Weights of a small GPT-style language model, trained from scratch on English Wikipedia.
Architecture: rotary positions, no biases in attention or MLP, untied embeddings, normalized queries and keys.
Training: a variant of Muon for these matrices, 503M tokens, 3836 steps.
Each number is 128 + 32 x the weight over its row's rms, rounded and kept within 0 to 255. Layers, rows and columns count from 0. The size above them is the row's rms in percent of the matrix's.

# layer 2 MLP up, 1024x256, rms 0.224, rows 319-343, columns 64-127
size [ 87  85 104 108  99 105  99 104  85  95  98 104  95 103  94 111  98 102  96 108  97 100 101  97 103]
[[123 123 181 107 157 146 173 158 129 138 150 132  87 178  95  96 112 105 125  80 133  79 150  98 118 134 149  67 111 151  97 163 175 110 104 156 169 125 186 195 122 137  87 115 117 114 151 192 139 130 149 116 105  49 166 117 115 122 132 167  85 157  98 109]
 [ 90  98 111 117 204 129 168 138 141  86 142 109 136  42 151 125 103 194  60  98 161 132  73 113  92 157  85  71  85 121 159 163 119 176 150  85  54 155 153 118 114 113 131 144 138 121 134 103 126 105  94 145 177 107 147 134 144 157 154 205 123  79  96 156]
 [145 147 216 214 102 128 143 111 118 145 144 106 119  79  90  98  68  90 119  93 146 125 165 130 104 146  76 131 106 166 137 140 142 169  85 115 144 136 130 143  72 111 130 105 128 140 129  93 146 130  53 131 124  94 213 142 106 113 168  95 211 170 100 169]
 [122 134 137  83 223 147 155 127 149 152 111 141 161 149  73 118  48 122 139 126 100 171 170 131 101 100 129 132 110 110 128 136 159 158 115 125 148 144 144 116 128  76  97 135 146 146 131  96 110 128  95 101 188 124 165 129 111 163  78 142 158 106  73  67]
 [131 145 110 181 124 146  95 160 118 133 140 119 148 159 161  79 164 114 164  92  91  59 124 180 153  84 129 116 135 120 101  62  93  98 145 125 145  99 124 178 106 191  85 171 124 183 157 136 119  77 120 203 193  69 119 122 149 168 150 116 123 129  57 123]
 [ 70 103  83 130 121 163 148 131 123 154 113 158 152 147  68 149 130 122 108 151 138  68 154 151  87 109 124 102 114  95 117 150 144 135 135 179  59  82 125  96 130 181  93 173 148 110 121 205 120 110 150 146 126 136 135 142 147 179 189 122  85 129 101 120]
 [122 147 123 136 117 108 177  73 119 119 134 144 152 102 149  88 172  93 139 104  76  88 142 158 165 172 120 216  64 100 229 106 149 143 123 109 127 127  79 130  93 136  95 177 116 144 156 107 133  79  88 164 137 116 105 166 171 195 112 130 108 138 100  93]
 [112  56 139 159 183 187 142 175 125  41  59 130  95 153 103 128 124  85  67 140 125 166 113 117 143 131 116 173  89  81 160 130 162 145  93 135 176 158 161 231 132 162 158 145 109 128 138 105 153  69 117 154  73 115 147  83  78  91 201 174  85 120 120 127]
 [115 130 113  95 203 117 124 112 130 155  38  98 170  68 130 152 173 159 132 141 169  75 153 126 164  93  96 106 154 167 133 152 144 168 153 129  91 142 125  92 130  85 116 150  94 127  88  54 134 128  90 170 177 102 139 126 136 150  90 138 101  97 111 114]
 [137 126 134 151 110  83  40 119 112 155  88  84 182 103 120 133 131 168 128 125 133 166 155 146 141 111 165 121 124 117 175 105 112 174  75 129 115 146 112 175 134 145  82 179 124 124  94  75 166 141 120 175 146 122 165 106  96  90 137 131 128 103 132 150]
 [198 149 102 115 140 114 111 175 150 124 142 102 140 118  95 143 205  44 130 132 108 137 120 130 138 126 118 177 134  95 111 147 132  82 157  79 136 158 141 196 135 159 106 105 163 142  85 173 137 162 106 177 117 120 137  37 155  94 157  97 115 123 139 135]
 [ 80 148 108 120 173  86  99 110 126  83 127 136 142 131 155 203 121 131 104 103 155 120 159  97 110 148 134  96 134  74 135 165  91 172 180 102 137 133 159 148 150 161 106 111  98 145 171 163 122  93 110 202  82 125 139  99 162  87 141 179 131 151 118 146]
 [156 184 106  92 140 148 121 137 148 111  46  67 110 172 152 120 142 172 168 105 141 141 160  79  75 138  79  90 114 156 126 175 144 113 154  97 133 123  93 143 115 106  94 190 121 149 152  83 144 148 151 145 112 126 121 173 116  97 121 134  67 129 102  76]
 [126 127 145  96 170 174 121 150 189 137 146 164 151 163 137 171 114 136  82 134 130 142 106 159 120 126  90 132 178  78 140  99 128 132 100 109 152 188 150 185  88 159 155 157 155  95 114 175 204 100 129 137 132 153  58 108 143 147 103  91 138 119 125 122]
 [116 123 109  99 146 125 104 180  88 218 103 142 105 156 130 118 107 143 142 147 138 160 133 150 132  95 173 122 155 122 100  99 127 142 129 169 106 193 155  77 185 162  89 162 137 129 108  60 170 121  26 135 119  88 118 104 166 130 119 106 134 110 169 170]
 [131 122 112 162  90 117 113 148 106 133 119 180 149 149  95 140 133 171 159 134 128 139  53 134 137 132 130 104 141 127 118 107  93 116 132 124 180 162 165 143 139 145 118 124 135 135  93 128 157 120 166 150 116 120 153 145 130 214 189 145 129 129  70  95]
 [ 84 100 169  85 135 166 109 100 115 137 101 152 142 150 133 145 169 110 117 165 115 136 105 148 132 117 164 116  95  92 182 118 112 101 153  94 125 145 124 130 158 164 103 156  87 125  92 144 126 142 132  88 137 172 131 126 136 124 106 126 135 154 115 161]
 [129 158 103 154  83  40 193 127 130 107 158 123 131  77 125 159 155  99 151 113 158  87 103 126 120  87 129 132 110  95 140 190 137 128  76 155 151  96 129 116 130  97 128  58 158 151 120 155 146  90 168 136 148 117 124 147 143  92 125 171 138 135  91  98]
 [ 68 137  81 140 122 183  91  92 163 176  74 171 118  53  85 117 149  72 101 128  71  75 182 133 107 148 126 179  56 126  94 117 196 132 116 125 124 115  94 146 116 110 114 123 192 121 100 101 116 101 141  87 157 115  85 141  89 143 109 122  82 127 132 148]
 [ 94 196 102 142 145 106  76  95 136 135  76 128  86 134 104 167 124  94 117 146 145 137 124 173 138 116 143 142 144  67 126 107 132 128 130 104 147 192 197 193  95 161 130  70 150 101 105 134 148 112 164  92  73 104 122 166 139  90 133 178 100 152  82 151]
 [149 123 131 111 179 166 136 114 142 168 170  98  90 117 128  72 143 109 167  51 107 117 118 100  97 115 122 125 183 136 150 158  46  96 101  95  92 151  97  95 148  92 138 204 139 130 151 124 134 106 136 109 170 119 127 112 152 128 152 175 123 133 142 126]
 [128 130 101 100  97 160 102 135 104 147 113 145 105  85 134 183  91 103 150 155 139 114 136  69 114 126 160 157 137 157  81 162 128 183  69 174 179 132  91 112 108 134 109 107 122 117 108 160  99 134 174 102  94 154  64 211  77 133 172  84  76  69  92 164]
 [103 112 168 182 113  76 109 127 106 105 148 110 126 134 120  70 142 125 104  69 142 141 124 134 133  82  94 172 114 118 102 143 120 144 131 115 102  99 148 101  85 161 143 110 166 152 140 129  56  71 113 196 194 120 162  78 103 109  71 127 149 136 127 148]
 [161 152  92 114 104  55 120 140 100 125 162 122 107 129  96 149 102 158 169 144 141  45 137 116 177 106  86 116 141 133 108 120  97  73 119 155  99 140 255 100 140 162  86 101  83  91 131 145 193 159 131 138 164 101 105 144 156 106 112 141 166 139 187  71]
 [165 169 126  75  79  76 154 227 164 157 118 134 124  90 110 101 180 138  78 107 141  97 160 186 120 197 124 103 186  95 117 151 126 109 126  98 145 133 176 171  59 125 121 157 142  82  68 158 103  65 116  80  52  80 118 127 138 132 111 109 170 108 123 154]]
# layer 2 MLP down (transposed), 1024x256, rms 0.222, rows 319-342, columns 64-127
size [ 88  81 105 111 102 101  98 103  90  97  98 103  96 102  96 106 101 102  98 103  97 103 101  97]
[[158 131 122 119 159 116  91  68 139 170 158 122 126 122  90 149 132 117 103 171 106 137 104 128 197 161  90 115 118 133 136 112 109  99 118 140 113 116 116 178 117 109 134 144 180 120 132 144 155 141 111 111 172 131 122 112 169 107 108 102 107 140 170 123]
 [149 107 199 172 148 150 145 102 184 116 107 126 161  68 182 119  91 133 123 136 195 121 115 149  51 154 140  86  96  91 124  84 159 118 116  89 174 114 158 100 124 120 182 164 135 107 151 106 137 130 142 126 130 148 162 104 120 125 126 127  91 123 170 118]
 [135 149 105 160 158 101 107 160  70 133 147  78 165 158 119  81 165 103 127  35 184 161 136 109 119 107 140  86 120 162 121  74 136 143 157 132 134 100 135 133 114 131 111 106 219 118  55 159  82 139  87 126 151 137  76 104 110 106 113 170  97 150 139 115]
 [133 147 111 151 156  82 125 141 104 150 128 148 157 159 161 139 107 133 168 142  97 154 156 138  58  67 167 155 157  96  88 141 147 159  98 128 134 153  43 164 164 165 120 152 110 150 101 105 114 187  98 100 175 160 163 131 143 136 122 242 213 126  97 111]
 [120 112 129 102 151  80 110 135 158  90 230 142  99 146 133 115 112 153 154 126 158  97 131 156 119 102 130  87 118  84  60 129 103 141 137  55 150 148 129 110 104 152  99 122 156 127 150 145  93 107  76  98 127 102 114  73  80  87  99 112 195 120 110 119]
 [161 181 128  78  89 117 150 112 100 147  83 115 114  66 128 147 107 126  92 136 124  87 133 148 148 138 158  85 167 186  66  67 113 134 144 163 136 159  78 134 135 140 116 122 161 113 129 114 161  87 162 102 159 143 112 165 178 120 138  40 112 161 120 107]
 [170 128 107 148 120  79  64 124 145 105 111 118 121  70 135 176  99 130 145 179 148 132 145 117 174 142  89 114  87 127 173 133  80 111 123 143 150 109  73 151 120 148 124 115  54 128 177  81 138 113 106 133 162 147 113  87 125 111 103 136 146 131 117 111]
 [151 140  91 102 161  56  69 131 143  95  82 111 112 154 174 105 168  96 117 110  75 168 111 145  97 120  88 118 140 102 147 154  94 169 147 144 198 127 133 139 147 131 110 150 119 116 121 118 153 165 137 136 168 127 135 146 133 151 128 125 125 151 115 202]
 [135  94 133 167 176 127 146 123 160 163  77 143 141  78 121 125  97 149  82 135 122 114 130 123 106 132  64  45 162 127 123  87 142 154 186 178 108 145 167 179  36 121 173 141 123 100 108  99 148 162 144 125 156 115 142 137 163 141  99 150 118  38 173 119]
 [141 105 112 164 173 117 148 103 143 149 168  83 162 104  82 152  90 142 173 190 140 134 122  88 141 129 115  81 121  90 172 141  85  98 117 130 144 161 105  77 160 116 119  99 130  68 120 106 105  92 124 143 139 132  65 101  80 192 173 161 138 130 162 158]
 [135  98 132 201 170 183 132 161 128 154 148 131  94 103 110 114  98 141 103  88 125 113 116 104 128 132 139 189 118 123 148 142 158 127 125 140 126 134 163 202 108 131 114 132 120 105 111 103 158 139 171 187 146  48 113  90  75 144 132 135 145 131 116  99]
 [135  95  99  65 173  94 146 150 147 121 194 173 115 139 207 121  89 143 108 133 122 107 149 140 196  83 116 153 106  85 118  71 161 156  95  97  94  50  97 156 177 183 169  65 118 112 136 130  85 122 125 194 129 145  94 126  90 123 148  96 117 134  59 113]
 [132 173 164 143 114 119 101 135 150  90 116 130 107 133 121 131 157  81 100  84 203 124 104 132  89 203  86  86 119 203  99 122 145 129 133 172 144 159  99 116 163 151 166 192  98 157 103  92 187 104  79 114 146 130  93 134  96 147 156  89  70  91 129  76]
 [ 78 135 117 122 170 103 111 102 135 149  76 188 144  86 141 125 154 144 116 209  90  93  73 145 159 134 110 126 132 140 146 142 140 100 132  23 127 161 174 134 102 148 144 137 131  96 101 150 158 147  90 119 153 123  84 186 120 101 122 113 155  87 189 118]
 [131 144 120 202  99 141 127 124 121 127 131 186 157 114  84 116 110 112 177 172 186  75 151 128 137 107 156 147 110 100  93 102 185 155 173  94  99 151 120  74 179 119 141 120 194 144 126  83 147  86 147  62  71 103 140 114 195  72 130  93 171 165 166 201]
 [115 146 192 121 143 158 133 138 103 172 177 156 102 188 142 159 157 225  89 115 174 114 173  67 150 125 111 137 175 143  98  95 113 118 136  67 145 156 142  92 157 153 152 118  62 159 101 144 131 134 176  77 137 125 156 134 123 109 151 161 103 107 156  74]
 [ 99 116 153 254 125 103 151 100 130 108 137 101 119 184 100 134 119 101 119 167 163 125 153  96 106  88 124  82 161 116 132  93 101 105 126 139 157 167 126 174 109 159 136 120 137 115 166 105 133 103 100  86 121 100 141 118 127 131  95 161  98  99 122 150]
 [ 77 120  99 135  63 102 145 177 117 131 117  91 133 135  83 183 185  58 112 208 121 123 154 127 131 195  83 171  83 149 131  90 135 140 162 146 115 134 117 105 124 140 111 179 127  98 114 127 130  91 113 152 113 117 122 145 151  96 126 100 137 115 178 133]
 [108 163 183 135 118 135 122 160 123 130 150 128 167  64  76 111 114 127  88 119 151  65 124 135 132 161 105 169 137 124  73 100 111  81 189 158 117 114  98  88 129  87 195  60 132 129 144  92 111 144 138 113 134 113 110 113 175  66 119 113  83  87 136 110]
 [ 83 166 116 109 120 135 175 117 113 115 153 116  98 103 114 152 178 123 117 142  99 125  69 184 144 170 126  69 177 126 116 100 139 123 108 142 142 156 129 125  80 120 117  82 161 151 101  79 129 112 157 209 149 108 133 144  77 186 130  89  89 121 142 103]
 [200 144 153  96 116 153 192 144 164 194 140 171 131 186 122 174 103  89  57 137  71 108 102 126  88 151  90 160 123  97  97 116 137 143  97 111 125 116 116 109 131 133 183 131 119 125 162  94 149 121 113 104 139 136  83 106 138 125 142 176 154 167 129 147]
 [109 116 130 106 146 148 149  89 119 150 130 139 124 113 117  91 124 125 140 104 158 151 170  86 158  97 105  93 123 141 100 154 100 163 148  97  74  64  95 177 103 119 155 167 127  88  90 104 108 170 160 124 128 157 136 114 154  63 141 142 111 130 154 165]
 [142 117 112 119 171  69  91 109 121 114 167 148 133 154  73 139 159  97  99 138 107 143  94 130 124 151 137 166  78 125  80  94 186  97  67  53  98 128 164 153 145 170 200 101 189  99 174  90  85 125  93 142 123 114 126 116 139 163 153  93 127 117 136  96]
 [ 91 119 131 213 104 138  94 111 133  88 162 161  51 139 136 115 107  72 140 121  86  63 129 152 149 157 152 152  97 129 205 134 153  82 111 164  97 127 149 140 174 124 142 206 129 163  77  88 169 185 136 102 130 133 134 104 125 104 117  98 134 206 126 139]]